From a checkpoint of a small transformer trained on Wikipedia: 6 heads of 96 (1 for keys and values), a variant of Adam for these matrices.
Each number is 500 + 50 x the weight over its row's rms, rounded and kept within 0 to 999. Layers, rows and columns count from 0. Numbers have three digits each. The size before them is the row's rms in percent of the matrix's.

# layer 2 MLP down (transposed), 2304x576, rms 0.0148, rows 1816-1922, columns 64-127
106:510506461475484481586503526418478443429431452447556513560517495440599538561518477628468551417503524449511490527453450505412449442523591452495507536450424564526460521582534604439432561494529459
106:604488470522476632483532492490454518442508562521510515464527509445510499507437518364397476570497620584398464533555552582558426498555516491529489447450495457547356451480501523489460500479503558
089:456539492475495510502448478446490525546521519456472445526440595507464443544551483499594514473542517501595478488447571485511392532412484526473493502453521549509508555455497518569484514470469499
093:460492476389533507549467508613400546449492452488476503510489553423489519567551533534495520488494473500500554500505523515532502442526505555486589448444475539431465485572487486466443398558487535
109:603441529439533521434481551541465431434504539478514620514524545461509553447542325417379488525543539526550460560520517483560572482487459514450521483579529539470440467523537558450542489545503488
117:458428457479529434520550357436485504492591585483453513546578500610476558582545417483475577549522534489579492557476487548532553487410563563466451445567495517537481494431491537469553435545537511
117:495501481347490500510515474530556490534500580554542470456474413553507448541492579473436508534503450547481458521613495433560476431572478485450574546556496511589502516483489484484472562560586464
068:442468535464577464477475509531482488525411487465514496480484397535554437518556476514556512414507458520520516571531589450459460507487513638545529480429449418485545553444482491497501447548474494
118:497530523582425456579519540535446408526581561613475562539506445559485482469552514434443519478540509623537543422505495527524491445536530483527476438560504589553416535403506456435457501476480524
093:382618512461506440563515450504531504527590563553383519527431433484427545480465567464512536435569575578604520527565483536509500573386556551484510483464488573489504446495474462539535495416516482
128:504521543527581532503619487535494500464481455443471420505564455482501487513487554453426491484478495500475594501574446623455440499489458493533418524516479550537515516449410524403500488617499534
070:517545468475529506449530463514495380532456523505405521514478502543588538498588456546526504538555449419461462473476517489410547535431433519578444445577560454524498551441486435472458562600549531
106:513440478504524424551537453431454426533420432502466448513481491468488544489481544434595583523534495496480477472533409454547492514507513527490495513521525430525442579540444572537492546472482529
095:493503533373378443398454472622471517484518487587523535442534549561401483404466558488592503525467535446471487455517551450590525541459464526538516585572593461485476469491460511548595547435585595
090:518490444535491430533477487528539419517565587496458509549435487498506480475464419471435498498538490607451518555498525460545531467472535530585480472504512520513558545584542555447430517489538496
095:564577505478411548378487569513525481487498505526524487531487538452520503531404424507610513447509442496487425452446449573593463538475481520475508530470536557543473572521494522557609526379476507
121:526619482429555499434517510498517556511591488459459479531438532438521540453521612435517561479464393461586486554574450528549512583461542496519538471524615551496530523499491500509558514568506530
109:500511465449499445560480494413521442538560590693497517570449493550434479504536527549554467439476551424592499423479419571443526487468501518556543498504464514473431472496531532499506468446429458
089:501531496518522430514538493506541472459513522517504489445493503508507468507472539544477444498554469534493476487506509465526506457454527448554472430542472548551411494566505595544533544501449419
118:579496530492517562484522487513442481472442413453515493502550593504596449417472502490562521552447501360523419447558373387508519488569470620501594479433441522485470459535510544585491477494464509
083:465556530530484452528492471470451539532433600449455448594482450550550476517468411554542529505587603502505597591502538364586572487516517473432445493521513419513556520501520513534508409469563440
114:442584459533565473487489562580551501452595504595485525535507498465530465438491506456504481545578525503492465499474471493475612555529442480535504526537446518529534453577484475519426573468458466
094:523522425418433505449381440528536533564486421474512426517575431563570502546501465381493408444527613428425494509586478550491536522538426512504446490466579533475560507549481507561482477485486503
084:483544512500507458468457460494458542506480517514490458459558374471513480532502554498444511518452479477432522532439566412608493434589494531497490510520480471495476512519442434542531530490463529
117:483524432608562512521597466495503443582512480479504520514526515605532468521522537463474459503396483439399535516486460504419419420465567490553479602535395460433466484530508485484477444489516512
130:571557385552490452479528508453441633442551427443449363482553494569569488476430534481477583545463481500489486546477405458475440553595504440578570536564459478589524497424458440486439552496555432
076:478482510507432475511610511440419638546510520497597440471402396585533468505507540535444479478457580544475537475448517518458463497510517551469574433468398534506570480481439521579443476567558435
114:469466514523465539481612511421541474593587422502499490510454545501500552485483434505560485517493516435431480537578420458533470397456545599473514518615595566482464424444483502410504493592478501
088:480567475501522404468558466458533521585509463524544511556412419432489463462452546586539496490553549520577610550480462466572478522501567532514614553463482515396532498576442498481481471493454505
111:488482457521499517527543533462493429484472420407565468499499469467562489513484494464511512502539462502498485489488455525392499479502534480588533525450577506523422568533568458511525523391570520
073:468452488490530489476412523577503456434501566529492416445508486550511505584502456427554500527492490531570507448456562538517536453521458564596618491470543583467607531518539497616374540558544543
097:506476462427463447453498523462506511420510456541526465465456449494441488559557617427550598566524578464501449397459482489425593550519541508543552560498531525514406462496573481474500487468523498
096:500499497447510533547600505359471489487474518486435546462463423562484628452609446585519600510485516477589484427546517558598596633496478435391517574542540550533507517474401484483485501477601546
088:442475473539450500533477494437523476561487414453439486438491442594586548506387444438651506421532560466490493408530565396521508510468496506437474490498493557506521539468536467501559527525515511
098:458526525490534567463535452528496516509539533581442562473469505576493464362498498482454464411468487567439490535461516500515488483469517493507525468503491529489432522520462534479529517531618450
101:497522513489432464452488482442453524555497520460499577560500486506622545434563533565500521547477562535521469501493456457597455476474433481486450494557559541508496492542520482499547553496519565
117:432518539513540435458492553571391407595425406517478529510470550514494552414554495499478472450478419436502415535459485451479494465465573497477565488520556458524546510452470477531479546530497549
115:475542502438492521376558432573528528503450477484468459501530441476491564592494482558496446468465413462457560561447492466523526469435500447554465561494607552503403483567550452537580508473465451
105:468477564548553451525571550425487507555510497549508575414573531463518440432553473487559525438377539524497515499468496616560484516531632525486527437424494594492555540561556565504463483508545468
112:517457515461448562523448415467466543525478492488525536424445456533551398516545525540434524643585494518461526615414464511506506450574581565487512535522536548412434580499500514493588465430448525
116:450442607486543581533568486521505513476486543499529450523483582519527526494518409530552534496516469483485455537566473523547494410513532615521525535445438372441450502533485459516532498487439490
103:531582387536445497573454493444499565503472503488442396464560444481523536565593450466526459558477520451486499414627546618564484617476467506436380543542470477482457586502603511493467422501529528
105:565598581530495514510514540562478393474492499519542514530547536433519538456570508499404428410550496535506492516473464454507543494541478492538537461543458546539525509503510511411497571564523518
096:411536497436437600468518500562502585507459436432537578496486492558505497574448429477546488568495460533467477456459505479560444512490523477529541540498429460511528501451469469532460491576456459
112:487531476501441473480451501475578544494502493494532544514477527457422479527501550513477558471550517462533495514447563440466494460565483518547502533454592516544484571466474438505501581447462550
103:560554493516446525548317483456546543485509506460507447514471565454486541480523646536420464451423493428506513552477449499562552509549482530584509456532551460506360520479466482457472485508456472
100:454535491549593463473455525532477406490445500440481426429566476507507521418571498538495423443558482577491511448471521499371515464526516497523534546475477483612414486533509472473470449499542563
123:474522436569437448521492432474493520549492585456477446451549504488447531507483588530411462391451561531540436515482528483487479469481534428466583528552495474592501520511555539533533544425557585
108:436570548487492514474373581507501466492535502429583455401484469487535496484552551483528438441558459555503486512484457489508580532571504547456432468501533454536460477497497465513520521455612545
092:514438493531589430546610504613448556448520507507510464461432474525509408514493448508521507449563451566458519481478550591404545462516515544586503463395488395416494581470411514416414557501480574
084:509517515523528391550523510526446506572544479510548581570511543570493478519429424553489411456513523509496512502507509457438528564394512541497488531495427433410511518456486414471500496467476465
088:553561501405536562491424426504520509468518465518512516461480462471549552557530516432442496489529530533415525459496466430542500405577547460476494534453401489483554523572481493493519501427553428
082:416487513514513502496508575526499461485436497517526474474508396504564486505561429496549465455533450483488550500463510481559506547538542459536508500512504507494504466507493473360531556478465402
120:528619432539464382502514558481491619528478536507524579483429589457477525483479411466486487464412456512412531520505565431586474408539452516512522533549598569575444553547562434552526512523364495
088:409482486463405465531480394505541521459602512502464496410556421444506512537537544473476519468601463456520613468459599474625466453456484515460439482422573479448556484559520447491491489460520436
102:508430528494558541529456530530497493540484550485469586462502572497466536477570467499547581498514509589561492486484466477531482493544497442497453478457519538535494436486514538380510495519570513
104:526512439378492528542587520486534532395544472565455435485485467536607439531570513491474464389438444464497526588500450486499473470463517531564470431567480489535620514582477498467488504538599460
120:508433553508549455508516596601506465528581581583526561456498440538486538514529603499621477581484451457473438502485483535541532463518494518523390584598512500508462571500486477430555483419546495
109:422495537529478519476472551365512479470493586535485477453472530583525508581454432589502490550557486531428469505456497393539524444496593526505449551492455429502423575437573481415522539466534382
077:480477468535437403494488548421417546558565404503492456473483477538493419447527537480503522502437457489542464475479544442442485531466562577436577454384481478491561498547524491556468513457492462
082:584329417475526550522515547500458422536517429464448475514519439512534566481462446479467521456538533579512519518514422393516499485503430530540435503487468448540367429477529442504500459430422519
095:375493480495536573625518464582496448446501445482570446542548566528530488531487532434479379520544512557624480554416539556486566577531479578477414555475623512453470508473507456439449474453472480
043:490586553458445430528530441463517554572502428544504522506585521553467545488513494536521556379539452538384532516430568516473524379436476517496488532520514503542525480454532449525531429533502482
076:499618595500500481503570574522467458452516476454483477556495454490503514536472528413533606468429559470465579466446537463490463485556521518472477444550495531560530559503468455572518497641529486
117:459528450508488489463548562448564581499521532506529395490527526563442420521547482513497473494487501506472458411541472543529493592460536454541652500509464497584523527508628436516545498517491441
080:534551516512456509512544480522542588555551505481559499434562538493444490478519546454451523468475565446438518516548500559465571498502482467447557512524505481592536466553529544517540482501504504
115:510482546497482477491503486534518577452558512595507564449484496541443509462470510520524545488572581581595550346464494530457484484581513449500542621565445529537538536522519417394517548517631551
105:523494532526506522457558481557515563523511538466503558513612546501529514466574413473509542550462518551489487553496437443481581475512448373402507471467553555455487492507539485441534491501571512
108:540499401522512454486531458525563515615508624528484404482530464585480452557452482487476566537494456474475511514489445540562495534481548582642498598553484419491462503541525538632488481477410485
069:516506504426482484504534485527487560521432548460486376510524449580497460533475464464563452573518515478536505401442484518569513559476528510508529462470483557490508587586547496510461541486465496
114:603526510444467494492499553544443561547492536537487489569570452533514509606509505478555514524390566458528463498529515504569502510504541551607550503622518479415415428520446500565570518447434503
088:453655416578419523514418478494476561528514521550549424534600449437464459531460541558483571476506555523493494513492492594564570503463572577447472518470543492606434478544499497521473494531489520
110:491492520560546465484515495551569488546572476494530444493488543558476440523549501505495539502509526478512604450546547563443465543418474523486597505468462450416462495505421539568537492523488526
112:504436496498519513511549522530519562532519505491475581528521554478511497491605412449524530560484532530495474517502427468465561436489478397427504458527559586481483480531495491436513502508528557
090:548564519496610495494567556546522565512540498408501543435555455478505528464516582520532476461507456446515456497530426497452506543436509561480529482471621507531445558477475446511501424512464471
106:569553464450544457464455494570490522468516473514456452555516448456446541455464491470501542490438518495546452435413487465440501581573442470467526469486477573565453511409538512492500523528489531
110:503528520491527455527552453464517507535471520550552467509435432568474608491429529507457596404401469481532508548493461497408498501521536568473403473473453439473478461500484517542549545543479504
094:509488438561445543463519408553551442487466526538460499458509496564479519426503550530526475535556386412396413475473546473443518530518447594419520525513497427561437508473539468567491507523426435
105:459424503471538454523498476472410467497441539454481464450448484532485503601554477494560462516503578548546483541485511439558529539494498495560555480551523536545503556473549522429469487489459501
099:552528476384535467507591521508555475505475529504430548492493526545463544504514578568502548490453508503459504485530528491421593587407413531391543465481483554539550506489474440564490513588485500
092:607499489512483485459450471537511564531377543422520440476450590578464439568481427423547536480455527594459578502500543520472584579523456463475479528490482441559463500450507462541517513518426539
102:467584422595476531518388580545536476536569396555477497496540461409508531492492533507480553449401474535471520491457402423512505467503477528481539526504508467496524578479474575560465435506452548
112:471401467520604437513538463545515526520589471557529643526514466517507537541543546554449495449485504516535497545445391442543530461519525484455505500476598578535529495517527542481529545493526598
105:536530502594587441454485492538528528510370601507502460454516621529491511580486502537452491474496466534599436519442478378581523554503473436506429606564473474453406591450474524522484580551510501
118:573501472460485587615530518519551564480487575542567496547565537430480448544474496462551467478539433452460566539476468505432614442445481617539537453491486487522453446583468477506522435470530540
122:438500550545587549508482532535562450502488481474430462449418437490399609443470495465536503413451486389545564541462571589480461459482544584479469417446534562435518472529491567507465500541403375
111:496496417424568504493492431504607500520565522491497524520437546507490499575550516523481568543480532572431439466485525446432541479492568489543451422396570509464459367446466474484520443500609607
110:499537474561524523589498443511418514533480558453544513503583450448574518543518515407545470516566485466474457480449507466446551466479475473503546594460476400508455549513515514475530459433457496
096:572485516533454428512505509543489414568533526551496504531500449526491618448500459516526497413489543524508470577462567499419429450497552484559570444497467455509474519457513544551467505541529477
096:498546614499517470496501493442536484521437532563546450438305496504464509472513497529507456481444471500548481381443445482460487483495550521548527503474504446464460443478506518573448518458473494
101:473489502461451487508533499522544584509447514485557532450436535474503544483493511495459555462553592388465517432449480547481498468429523412524492434527514571457441491519442463515500489518514414
087:568552490471515521539459511442469614591492431480417511469547477587554523461499557443427500446543516495482507540459485514490511480636482493533553565525480426556419527528484542448466492566432426
126:503523523539607439458516483447434607477416551549442532518532537528424517499536540538471528432391550502521491467512452551509547532581461578510532441566517516542447432489543480477529529440499544
101:518451432488461362525489440450541536511439513422434485436477561513537499467415489540526452467547538462490451459408477408531599522482561468449522438470509499477509442509527516429529545475450551
089:532470506442481511487484568534516492532432492565520442432433409523479502505509456594489489504483551469487536501601510513561486443480599492537463518486546464523517405480444551532445410551403475
101:488501446517471429527499506487472577392510561466490501566444492626456494581514402543484467561506517532486491488528502522512528434487518547453585645453425521418483583484463511462596554539562490
071:577498532554564460500469481468514528457510549514510504568585572469434451503480572580532512451588562386449580575525500459510498448439451536504496499388473457562469634531531508530497575527447428
109:496454483437420511484485535530459463581514496582546527499423548599460445411596460437527503536425562540578501479383483490537544542454463448478446597484512482515532463567485454490590507460537404
093:562485434586503474523473502529440433556607506431499495530581553480453467546552436507375574478438608476574445479488467499451512505527493446419485487530467555355487553487473541524529463482510373
096:546470494559386547463472458491495424524519514440527472463445480501468489598538535516488555476510584448508529433587483431458489538545587528518452385457475522519421472479516501586479467501497484
091:501422538444491509470446450594478491580502485540516432478527499533480608538453529458503564535530572507608433495497515578504447470386580581493411563528445458456442526492473482513472488548538540
083:525487559447481544470429443501478476546471488445454465514491517586469493485471492570580492409549581471485543489503521502483544452408535488548529519492507549560473557525502587532490594467484464
107:462501505521491462512566469478564525484510495522421553484433489454530550482576527500489545534587551444553511410502463546469418511478434538451578402501441494488544431505474483515469645578440472
119:625516473544553613407527534582548532521493410486517398534479495440541414405600441526485569466481472526457520493539495547486470501526456498536502419504509452460561409520527496599470541546490447
088:613504537421450523468423498433473483485517492494544492494521442412534535616553535511438451550527463504531526458458449465448481411475548520421456484566395490670463479469553445383445519510531573
107:550400490495524484474462502493528606517423560541467521480436550463538543430494468490471457502439517451527498542478521541506467540573425454471411541551552419425475492556566582537463532620452438
114:478447443397484426438438533507505577518540590451528552549520469537555460522455538505498557447420538414495553480463506517531472500530515404551434544433548468426508549501485554542552526477499495
# layer 2 MLP up, 2304x576, rms 0.0239, rows 1817-1923, columns 64-127
101:469437479528566537556618432457538476557489449506513550526538461457547477454481376476536501532503440467454560431500569451457571439567569475415476572499557542514467442455417544536546639587428429
094:561481468530448522548513644628524452501511449518462505361530512582467547522509471496444449617443481495580488488489443436530503470428546444548501472452516555488478455523476519532478460478559565
104:493452506594512460540595472474466639523544564434617528561461496439538448496493449519469539460423466486529471485509513326424602524425500512462476456502620469528556422637524448509436544551371538
104:541517397514511521501588521505532513453489536440523570541524509546569552544479471503457542490476514572457571472470448493451489456437530467449494519541467572505525536664480489498534435442522535
102:441429495558471437498449481498492575441410581524451523578499470495518576491536410495528526513577457496596510513514495398544447426443511518452509405530542529416462484497567533562535522582511505
110:561430426411573470391618435495504579460442524588446465466488485465580466553526526447472498591517531581524446608514439536464572457487476499450570529464456529503523420489548594471491459559523570
083:444527390510466518513477481392384478438489559592574552555588630484554526482495492530483464610524486441463458587459402512543474525499512421509441527536542520551543568459428500567493473502557509
110:515566501448481488516505439518492584472525554557459504516471515601552484504605514436440506561440517485428470491562462503516541463508507498507629490444516527579533462461424533510426512557412581
101:479475583515477558486465486456495514426428516453544439582541589489584457561551471436543540551381525399441463472441529431548564463422448486515545429456496511478531467483489452566509558492517499
113:537518497538515569505591482534519463508487549455487525480542494499480494507471457481514505583463503561590575516528487517454478508416380486461472437501493541392491545480431465462506471486476595
082:504511526608463525497523521475567565428510462518519489543461498562468525644531547549509528474442546593542533605517517529532457529499538495519510520517497535410545510416516490458525556455414579
108:478467409447514450431525596554493571451540506508488524511522503529534461507529536520452489609494516543472486432510542470476456477458524468475457423617508408402524532578499477452523457489601429
098:434492399584576486512525521453481538486548494444556485462536523558548520439515506453454609554498555530569464547433525492480524577509435443395429397491521576474401575437548465454493420436507480
099:597496542511587428518604545494426514444489441412490525495572443511472490472507485580547509548497533489503547512418518470550425535542519559521406561386563483461450481464494423507448474493517420
102:423473500474466519506425598536438542527513461330536399485527404442558477393543472416428506523451476467534470555495493444482510558572480422529532426516530392470442520494507477413492507526548521
114:438427468536548443395537497524494590477558580470496500531540527461597419440527563464443519534445467604617511538551499484541556531543562434489483473535508548446550503557513478538537562531528437
102:517485415560464420477556412514441589558541481547572561380472462497546494479500534510488428500410629409507434475452459414522525476572544483546452429405561551493580355513451519464618477520484508
098:431439559466520469513480446535442503478515510460407500497551516526542499489515495433510419542494552504453487469492518485467537523560441419550514576575514456460483489412505493515481488453481521
109:493477510521497487437539488585414563576499449412473557459484543525561537412541427530472496475519569481484533500439409540479555438520537486448421488523498458494529517588485353457556484574504422
092:590499471355514469428540476491508542485497536531483509498483574523529520516479562545458474541492497633600432474400466580446457503451484468542595481475541514501513526471519584455446500481554491
107:499520493546526460485585416445529515535552547458535501517536493493473558465495453481512505506424451476451549592528391481430521517459515511435443448419437489500431557514516474404515452497478521
096:510529502517546512534508647457576465529551541580455518460517471545506567582451520562553540440517503523447537482474523432532511496412650475475494460473494491519551526540633535439489515446456441
095:486529466463475529473530587596558474492454436476460418434443590480509565410485542519483457575545571454478481603494536503475510451496546449402468457565552510510572564474543463530494512529466425
115:431398563513463511446558487432516467518392506399490428586537460432604558534523522543455455486418519501462519472564396566492510553473591551500483489549460433530470496542635514527546543499547419
110:559489401464475476486545594516475575532449476476601443527490565551532480469527522552527427589487586467541450565556374466411619514450462403579487506565527515491541494490481540452463455477560547
095:474516488507501523361444478485551516492516449489481570485514552426481550485527430394543573522448568469452529440374536476467512439502409418480537417538576586519482540527470440470540441518530444
106:507470510476543430537601549643439450520548500507465576482427409397665535534455491547464478493469429517555488583506490468406524413507476461443501433469550480394523460521469453451472630571526468
097:462456563450564558531476531541458505523498537502465457412548475521399417579497512414433528509388515476549472544366473524475482510435578420497526511476522478582544503591473511509499496559493489
109:542505402475455522499506595526539596461513474382477487492564534427498556454540503530528480526478494482448594601491412483415513449515502486551541462419529532530461460514473515531547609469590490
084:558477532508412505494475647521436496551449454508490584448536500533508539509497547550425570442460486579456516541551354536437550546559530515504499497450561512405489447477518522453589507470599491
101:531485547481592632556642551492426502497508549496517576485499556515525565432561454440568389541512380455495561518540439471518444451368527509512479504527602514412441546512466485570437513489442479
092:508425533557475499506457432590445600494421535450539485560501580449476490560517545428573534534508423637558528546410469473487546464406555523436451413571584480493486501526593534559543580457525516
100:488544475498487535488465557502535464557602567494584495437531545424491544505483491519427525542504521517411453536519490519517470419484481447477509496512509433467468484540520502486465516432575438
096:488500477545412457468560482496558475452453503458565550444521528526480505497544465323485571508507471503461490428452620449421492376534497536497472386416497481493540556545562545465502453583473582
099:556530540524573491470482406464464548476541582533494533462525545448454476489588449447452517514511540550462400440462497519468507566597545422488479457515488534440513485480505528505499525540469471
108:488547416474590415520535558508511474493441559464511560608523541531531582422583488534493498568488503504545540507482427456502486452477504483501472522487541374522478498561530435458497495499510475
113:500477539520497529512581478525390538517514392411476529510590552517518451563591410543512455515529507458524533464464519503413501450566610468457493478510496476488504495591497557498451536527566451
103:495519530549541464519615499467634565478530555499532569512491539456477520524530491492441502502414501512589443449623481565525515503518442472490511476483540569518475472495525530561489522486504472
110:473495505530479483533502477597507494556456547491477474509555428494555488468473430518479488494462551550363484444627462431509497399543494539496489475492546478481441540420508494457500496468500417
108:532508495506454519470498425498448526583494530403593588487401487499558511432561500554562447532476484514480564457540440476548524479500469528449515521422473510477458529446472486538580564582462516
107:497480501492521402507521439469478540576497581484442496473548559536523486395532485464549509442611431514565506557416400498568509555552507530424559490507537551547437505473477514476476584587475487
100:405430526587429507561592577432472545468462404422413460561553523541485478521554414512522479497549551503532508502532501521518457419455524413540457499355533481477522374512523508453511536453564466
094:505484515472520488522474502421506455456508459516523560487535503447461580455572541504535600520444432438521483485403449473426577509459468510507448487461566559462484454531548618523523511439535509
106:449498538506550454513466496526551547461429511486449513573512515380534520450545391482497551496498555534564496481461578511349631553602425523444513474510565462579521484573458560439423554557457486
102:514481424414509429504504473505509643512448536474569562475519528561515478513559492508509451525496505533445601459552464415509507383587534406431493481524528475589469494491517455463541531474412509
103:509502461546441482505571520476428547444480518451470382459478510513516583493492526540538482499451531493453482577514419495362568567525504480478525468533543559467469509478573527435550625427573494
113:450498490531512459512567527407542485555563450300487427579576430562422520479574481420465540508502490436554509548463544541397494495437538464465502544459606495525542448481548527508434531500559498
099:526405626465540453461513438597467539475546509563448493542507603498557440485575443526517483527554561520521542531471384506496465419529523448512493544506560458506607471429488623532511505516547601
097:486511435473464538472527484537560547463473479554533417460524472535522512444475493584442491543443502548496511605486581483477522472563519443472454479506671542475602444544588429517521561590583489
091:529472577389504520419453468637562451513514487438490534462512521411536579533612426503478496439456497583502511546360491516431569521529458497435526517557523531471583469508557559493503461442528574
098:541424525432448421526475540486473576467523416499475551524483592489489446470546489471426471535506474541459542574523518574499512525493447515389500435500556489475471522488599430486514453505483552
091:562483477467429524540557423583515499432411558500539569473589505543517635587539446497433532425518598410535482541470400547476548469535521506462474478505500660459527574547466476571469514560603571
110:512468442489463427421472465555519612470492552513477446495542429500490530486521470414479536486495494511469475613542521512481493515391533428525476422563554417516476576542583482478408503520472445
095:512507568443528566466567557537495473544544508440561448386483474559516521467533482612473510450488472491605423607489481486411499475554439499444572536540517511504462473507492527588489613537505498
094:583431554448565424489538496459544473494461559467459490441504529495510483409520391557498537480588480586567529453493480518443595431496494430445506516416555532487443437511534525426436553526507501
109:520502473478540494496474587613439574553469498585517501444467481495388601575556456451493477593537463448551455421512474463447490453433591479432484442505475437439416511556551396468529490403554474
110:520579502498556448499510503556528487506573502513427612312501500470543525498578540495543494552524456487544599549535481500444550505528499516419497512465511534503463435544470441556452481396549561
105:427457368513578564540570476506488506531549437455487495516472481489509555451583509343483519516429521480602534541528424499552476480462445488555509469516507446345529466544526510451422530582500506
092:403474524520521571518450433504439517456544529532475512471567544505497533388522459497644473518469509500560604532476538493596441479405471486485500490455475554622420473402553565502569489466537459
094:471518560486483526530456539536512481566570487496600514474516526522592513483521540566586496524438532460536393593415451379508546451531549455389550480584487548537559512509461450496533573553474504
101:484531533524506476441501470560536505469482522456502553517444456492474538459542427431503536523483389561417534595443505459435527458535524463366436467541449495481474486484479534424495505484477515
058:463500506484514469467482535589473503432485546510469572558400547465477484473518522462484521519465502380465518502409576431537539455541480415463522503507429464512468634511473546476518488589434561
089:509453464517449448570451471484581526434359397447436486453538504515542501505533515504447542500515483510528518502478525476447468488551478529516443473483570470442457457562509493444523431564519608
110:446482465574503481493526460570457538420421479442524480512499436483495491536480445559510533490498546583500460431555563530484507486504548309511489504635542439462447450550553412523529522434499435
094:443535551455523457494567583494553565500517554471572441414491522580470597500527417521523450502590535498530475474524535445555410470503480461482521542512396412571649436492479450355461511520523494
109:578626524546519493483551450530444554442464556565461476467506492477536632519578534487507573538333480526551479536491510562448532520476433531446570468447439537510471490478557444482439559556569569
075:561475492502619512512490466542505467488402613483468507483548496439490443568627471546518443477443536474439449548496469467460514496510493433556491563562509553455485508492583564475568523420546537
110:468577457423492445566489523495519572466554563474534506579473512467495552505524463595556562482566566477456531574581362449541497487419551530496556483493477551434518490531515469513509515461385435
080:553510510569445524505441541495591429494516513600522557527431551425535641481462461479519520461482436508485465582501492477558559420567513530462540547562475440509513401488527528459572464450590535
107:412437539522483538485523484469526512506447503437458440517473553513506521487501450498489477495466542524530485379543435527549515537471506399546505459513554539452532457451471471505475565592522559
098:518503493440487480521559509442535523459464522406533515409562494462561507510543439514543540494558476560467465458525525480451517528558509412447571471454521561557469540565587543500490500411493497
101:512460502493548521492564441466547483440536366527531509512497529492456459488532543623452525569434455531451437441615455600512499439490486365465498501426581494442499543493517465504433455488507514
070:579430536512503578480482511525540528479473541521529547533538571446488468504518495442470523534527434537515364565475459475545589496516510411434521530471507518515481507445474495414542449496459510
095:519466551556470546556565460431489537443552477477557452470463529491486420541616405583510559565473544568491411545493453513507526502564546537405553394481534613540461524504515527401575548490466517
106:455493537453475586529465534484452493511541415436465487505440479413560425467546488441511463632447578421495522486507423485536500494471510414564513518436608542456436472551550512458429530591585523
109:450524500535509501549544520549485536401478475476516566478515517435517475431491504404521511471490527481527558538554445520447454384483497467525503348482448557484522454485410532486459451500443529
095:495534573465572456514553489575436538509495558524455565477446451512594496497514482536442450496482472493584520472414463619478582534498517411469523406621529560416592577463472500454503616496571559
103:463517544486455490480535425471457598444521483492493460581507498507474417537514514513458527473423545558504446535472483413551513529524496457481542545532583559497520492484509504555531385384517468
101:437454418474578451532473473553443490348486552555508505522547552447517494460493444533472500476434504505506473498555476525455501491390546527484619505455521494490499555535543477478433443486510380
093:475456499542493503540452498399557453541602595488503567477462458440402446508478552512590521530428487506544441490509516538627478522532508563423520502519511572521495483482523477506474460434569487
101:471540434525552502561463473463573527507466479453452631511567388539450549477480496433438524559419520530488560450577542475543529564443508403461477478479471526559563446542526536472476503488430509
096:573401503580535465450469520431474562464557506526542526476564562478500438510552404577553549496487468557566541467492536435439600427558481479443555538459502555454373408453507473489486494473530454
101:498445488530521520422547577505513612471450451327551496493527538462492551530536509522621304513452508499521443462444455493545519436462424441498433501489541512389498434567530488493546470532464582
109:426508479536521504496499465423502501626526454477357484528555404440498547493502483575587513521540440487519556474504534443548535421538541500520511456474508469519452491458459542535528526495469533
114:482486559486522505535559484495531511564484393556467524425383535411524503491492473482447500552448530502550495594496495531411520513549438454564544428498503540474502440522608414451473521501521449
106:423545521470545362547597499516433578502450456458511503523495451514538541574568506626488533456543446523625554589491482548545515505474496474473553515477503529465510458459500482476564496531525539
103:541428548553503509458534474486452531393512497525576458563522494522598514445592491492546476559462564432469470501531458593499501509505487495542506542482468416484511511537507507426484467474481499
103:514494462436442500485464489424499474498443422538511521419487465486382483537509410501464526518488602526522534560436469500455522511395441527449454405504580481506474530471519519445489513477524530
102:473422516397517439450457584533423557500520520503482483390532481467461500555564534436549537521441513546563517446457478489499531532460501435497583571580514581632524546563471453515513487408511515
103:543558483475523490569546499509474525545588526484381495481547438430502485542513550537537462544523521538559484595471457472465461467502492495446441431577571540417525488500467480556454422489525563
092:419510520461576571438526417570498469387590577521485438466555503519450491495547452481525603554484389645528490601370449501573517556452529528412426432520486504463534508502630517456445546514579511
110:530494481555588464492586406479632560476567496485515529541481453513487493454563527562456448520436464532468499525533538458513464522536522516497517473561453541526547419430449487480532477552475525
103:524496462482462593455508544511532496583458557415557517512526494410532486500580594562474528527402577438510584488552542538542562533404508601488522449434578512501487527440527378486489453504454451
098:435546446474512512515563488648415614465468492494581428572506483523458444559518501414538437470421572469460469568478543475569510507510526423559508556585501522506530504572544530441451526428500438
101:524550454481458510422473452622518485493598568537490492461576462522421519487491501534542505461517584558460503567529481513393436480392575568474540377554495495479522560433515487466434533428452480
085:431486461424389561428583668605466473453462495438527520623409477411446562449499440495503515575455489567536405457514462488529424498542472443463512439527537527527506495538494474465507427489490548
105:543471459564553507459459488517538602526447595482486473484521414542518609457481348454479481622419477515429463484518534457608472524503509410463491482486578491400482445477471405478487538553585504
102:469483458423540458468454477486512436576494510495525481493498565469457570474427438424513488528451538449432489482459480505501615490453464474428596566511408490547517423461517506459507543540462553
105:461455481471491428523514480485418570504468508512410502436543495490544461523449504548478426592443512520408591454528530570514500495492485492518489508508468486572540445543477466455580509643486492
097:527605462410498457596493445525496526475513461401534585465486427476518508497543480521524403521486542542524488493539564380531524441524477384456564459596462549453538503546491576437622537453531526
092:453450504559497549576534556557497490502498517544524577435570516470488558534593483446522499564468484484527450457519492418480573378511532426448479533572578533557453465487459535515486423492584495
105:614530452546587527511583441462495438560441464498521489543635455549497448407487488528525535548553492538458490416476535604490501528385426487538495508455525518432449518482550466531563445510445520
110:499534545561520516453523449478525533468498427422536510513479452414637572402513390560495458544384465551510508518410550518426525543491516417502457491555449452458532441489526555530598602482579478
097:365486535472555400553466459619542526501460510440465601455477476524447502463511529438453527539510503485549480565454483446445428488493494432500569521569539512456664491482479529476509477548496434
105:515532518412611487520524485472541495465423522452540632472507478562477514575571395499511556510452424488553465401508455500553431529541447436505474605459467495503471455560494548516465548506549427
109:553475496551462469486525445530502443455491553433557459546575505410571531532515437466512493508524639511413411431557484504452530518538468519518561426547548551564554463507560493507543459378518464
098:484508397457543509499510470490524513522521500515623498385608554457489500518474513425483489470485507557473476518466510563489596510475534527534490414435493404457421478442468485378442572512495537